From a checkpoint of a small transformer trained on Wikipedia.
Architecture: RMSNorm before each block, embeddings untied during training, some layers without positions, local attention windows, gated attention, capped logits.
Training: a variant of Muon for these matrices, 4355 steps.
Each number is 500 + 25 x the weight over its row's rms, rounded and kept within 0 to 999. Layers, rows and columns count from 0. Numbers have three digits each. The size before them is the row's rms in percent of the matrix's.

# layer 6 MLP up, 640x160, rms 0.142, rows 617-639, columns 80-159
084:500472490523537499514518451500473485533495481513485488441499487469453508496475523482462463532512489486457489502511491482495520496478485516535486492513551462480528476497505464500521520508497461519449535490498496496496536450494480496511478476
097:498498499475501500502492532523522486489542539538486519501481490496470527452521503480510506486505491524553465533526467456528496565494540479497530466510453485494499531501438526503450506493483550567527564515498512519513487495497499503503475510
109:494497524468534535480480504496508532507513530511495492500483472514492512525486505522448497506490504503477527468478479499462494526467458483510518511520465501526492471480478495551494524483503476502466482498501535504506502501539484493490501481
091:482527522443462456391529486491484482500517492506509474482496479505531517506512516520485523471533558529468511489538482474522476515479498484501532521511501469493488498502500495492515545494528522546517533508495526500473525474511487445474528464
090:472476499509491482512478484456520490532504495537497487512519503521496506487500497484445494462514476479496471504502529502516511499498444502529473483512504506506495521481479459511495517459511523470490530459437513517501468520453504502473512479
094:471450487508486494498475460488489533474517516505499551455498456537481481513539467509472501523517511484497527518489480509505433485527491467484470544512511487527484510560484520498476536551522505527511473460459492503511486535504479507520483462
101:539442504482511515486483532500497484500446487509482540527489497510508508523501513479495479471532455513468472498531480525469518518506498487502507501538478520474491475490532537485501482484546508492564502484514461489483478506504469482505518539
102:521482495509496478531491496519512509479468491484524482491482474512478512518528494520479482473503517531480525514539451521478513523485472463480515515519544527511502486515519465467502502517500543527501506511512484493477514471537471488484481543
099:540495540522501527500496542502547503472505494458491447499519497438489465487475497474478498510454533468468524517502511485497501460477535509464495471507492534507476556473533491511514496515477503499491537534515477535506551466482484472533494553
085:543517520503512538477513478479498518500503460504502507517532506470516506493472436490518473469452477464555525442512509511515507482458496510514494473501495461500476540481523504542510500494489526494508465474541476552528488505517483526516511493
091:540497482459546517513527537434527504519477556488490516520476510489487500493510460449501531447537447520469521528486534501540493476528499527525500439518521500505522525488506534509487540508484499511507484499480496478510515500498546435519509471
091:448483455487507497528494469490479496478471471478510498492488466507465502501466469485527483544468501496530504494482507526516503506509492444512526495492515493478462489487542510512509494463539443492536453452487488499496472524495505497502535520
105:493496505526502505509547495478488496506513529485505461532493535458501503461477516490498511501473501530491541457494508477441482503464543474488502476536470532540460497484524469527460514517493465502522529490504535527473510453513468503495538505
125:506479502504472495509509493454547533478530465452498465521526488498484453487473477529496491529496517493507500512569503465494498527520483510502472454538453512547482482520482474477470501547506483514482498529482463455523509542519488499492497529
078:499495505483469507554533503510495532475491497504519514462511483479486440535491499513471499489514511511507543495521507542512497506501460487509493520449513520507505468538532464500524515507476516538492481516498545499572534493495525520448495459
094:490487486470459475505495531470488521496475529483472513520530457525487476491527463506535512519496511523476482504489477461453514542504554546531512488537507504515490512514496481524466537497483461501521509478494518517496493477495484523531449516
111:448509506487465467475525495514503523549538533487444513511533513529524513531498506457514482503478512507516533461518457515509512539497474476490463516474446486512554440505488500520468486503474487452493489505527470474506487447496495467519500496
089:500490490509509428507532482546495497487504467475505529508470535548520522508513521514575503512472490511472470486454485522475460530562488514462517518471532512513469449499504514566534493527519500489514458524489480485469489510464506486517495494
090:556471506465519513465464517520499530550501516529509490474534543542545485533536537511546530489483548494503463500481514485467505500468516504485523490525502514478479493519492508528478489499506541556528472534455523509501485514496503544497492490
098:511513519514536515476482543525461518499520493534505506480486480543511473487484530506453540520534458485506523482496505496527459487499482516529506509471503480443567482556444447492508526478521512479529482517470518509505507531454522495513495524
117:466473503488516500479507501514504471491498485543543469453479539490499522491512502501520434486523484498497465491531487516517444472527476535457496435491555464474514491480463467529483511557458516497488493501503490491494521518472491501457490518
090:479506517498503492466523496494485500517491511523463491499500475496508462530524470504501528530504498520520485545522488495500515512519501492483486510519489571480486539486468453508464478520514454510521478518495544518452514518498503451478487492
109:476536533447474493487482501534488508522474511479524519490532470525524494515523531509488518550493481523530524522531493472522472491536447494461504498513491505478458483544497492490501518495488480506523512541488512529513522526513505483518512439
# layer 6 MLP down (transposed), 640x160, rms 0.0733, rows 617-639, columns 80-159
095:454458491482501475495508488486549558483531503481565488488498506493517480518496525536490466540504475514513482501473505506480486528504523507518493511492475551527468491545510474507480531502515471481535472529468479511498518474494520532516491531
102:483540502528493515450521535477546537517510469471537529508526511521523505519523522545489507489541482455496498538470488516549509521529508534562504515484504524476539510505561521485497511530513505522486490503551531532484469505502519530477492515
101:449502525481510501514579511500478439508491542521544488456489525496505521491486497542499512525487482512460507523460524485517530489510498512502517542463519517470520527481503509516508529488456512528508445529471519527456522541565514488534492529
108:520512504509516504555506509510495524491525495506489520541511511497520451481511532498483533535512531510505486501509483473489545507489497493458487459526496529488557505505522514529496479559489481474559491501487472469500484478499568498534486502
097:492503500480525524522532509519476501499513489490492544494468489473523480483470516512499485493502521526535520484505509500484489452491543476503467529491537472480495470489517574523448481507476496524513508552529444491506557457540453494526488482
096:511485493467494456502519533517539481465482446481500487525498530462486491515461508493526537500505515525462477476503482501484520500490486519476524451471523522538500505480505530511536492499450526520499514509491537461506521493504454545482484504
094:517532535495494501510496520507447508480523514504541480513466515497556470449475494513530542491530500473526556499487486527556524459500468446515504487468497468488529497537502477486476544483466549478477510517504471504474488493496518526494470461
102:459483488509471537492532506449519538487487528447504569473507481490477479519490493521525488545462500511517526476471517533481470433505532514493455498458513481478515496563541526491490479493509473458521501460520505524526480571492507513510516518
097:513512512552540478525490511493456494515507511532534521500502468503464513464512468483501507493553526482560479474485531521540469484500481505483525536499487502501475467508475451526472524470506480462451451477507551532526465498499473501521484493
099:480508503514488488475525461504525501497519485502510546453477516529516474501513571500478499568538530533484489512504498500508520520534484493535483505488487488499539513511522514488495491491504497474511492530494511503471516524474519510468487520
090:462465485542479495503487502552487512472497450486530517505519476489511522493506504583507513516467466501572490480521464524489486542488480469508476519521488478536499496494506501512517488450512494475518487481462476483540478485506489550506532489
089:521548523500499484471499567481496466516531478515458553512513558492567502495533494482484494462491524518469486530529484485463491515494512526478506539482478480508488490515457484548452496524492541503499489552499500521490485506519489506490490481
099:470520530491542533512465528515480512482486502521503519479519442551499469506536514498513500494537520528473498497506534524560550535515480515494499500480518509511531515532461534472516470505501505477446476490460491476520514535486503494471483490
117:521515508495519471495483503518505516472520496497491556446521499488574509478540480517526497512480497487496492481486493521533523451545491462457476526523458499496497475465517469502469537564475493501485496485484473489484494526528503504514522506
094:494540517464534489533490502493502519499459530456477499477492491527504535498478490495488531508504530487469522525469519502525463506503498515464484483514491477509493462519480520510457517540495427480490568479501454525483498493493500524486518524
097:476510536526517519514505500540489478495466496525498519482509484542522531495498500476468503527495535516500500512515536528518490491446479540499488556489507496500502481475476519494486512470539507527477522462489536455495460455486487501442533500
108:580541459465543494470502483518505465507491474498495511479469468544508521477522462522491486499516508509471485534452539511522473501505484546500486508502443506492504508449496525523534512503530456499467501487503556512465503541458492476509527497
094:501502499517508550517485486507525480545482489477500478462482483429500497483487502463557486482546520519441502512508490511473495468493481524556467485507520501515520465493537510519492488464452504494489524507542480513496494506554489457529513473
093:483479491488488514479497471537485445457504501482486460515471472516454501473501462474496482489500503531490497503466531509481472527452478483489485482521488480508522486504509515492569471480480493495448482495514474519469473467510533498526463533
097:480452510491489448555537477487492477462470472483488488517540561506496543517508516493482478522494510503498489470502491477539507462489499518503505499503498520517452513463471541538504452514455512509539503494493483490494479538515455500511538484
116:523492510485552505495533495490467508492470452487497527482535486503469476457495530506502511473488472519523487531489491483523521495452518490502483491498458520528484535528495480467521508484495486458458510522546490500468519506504463501508480520
096:511518538485480536482474491486495471506467496489502488493543497492461519537512507491497542473521584493489454489524481481566485501480515554513466473476534497493476502495491472532553506505512543500495486475477454526517461532476471484489495489
103:506506475501508530468509501480517534492496461486487534466482516482476527500490487505535481494527479500494524451499489462446512531520503524532502488475457491530507506515456508470501514497497563471465500515540505473489503470512507523524477490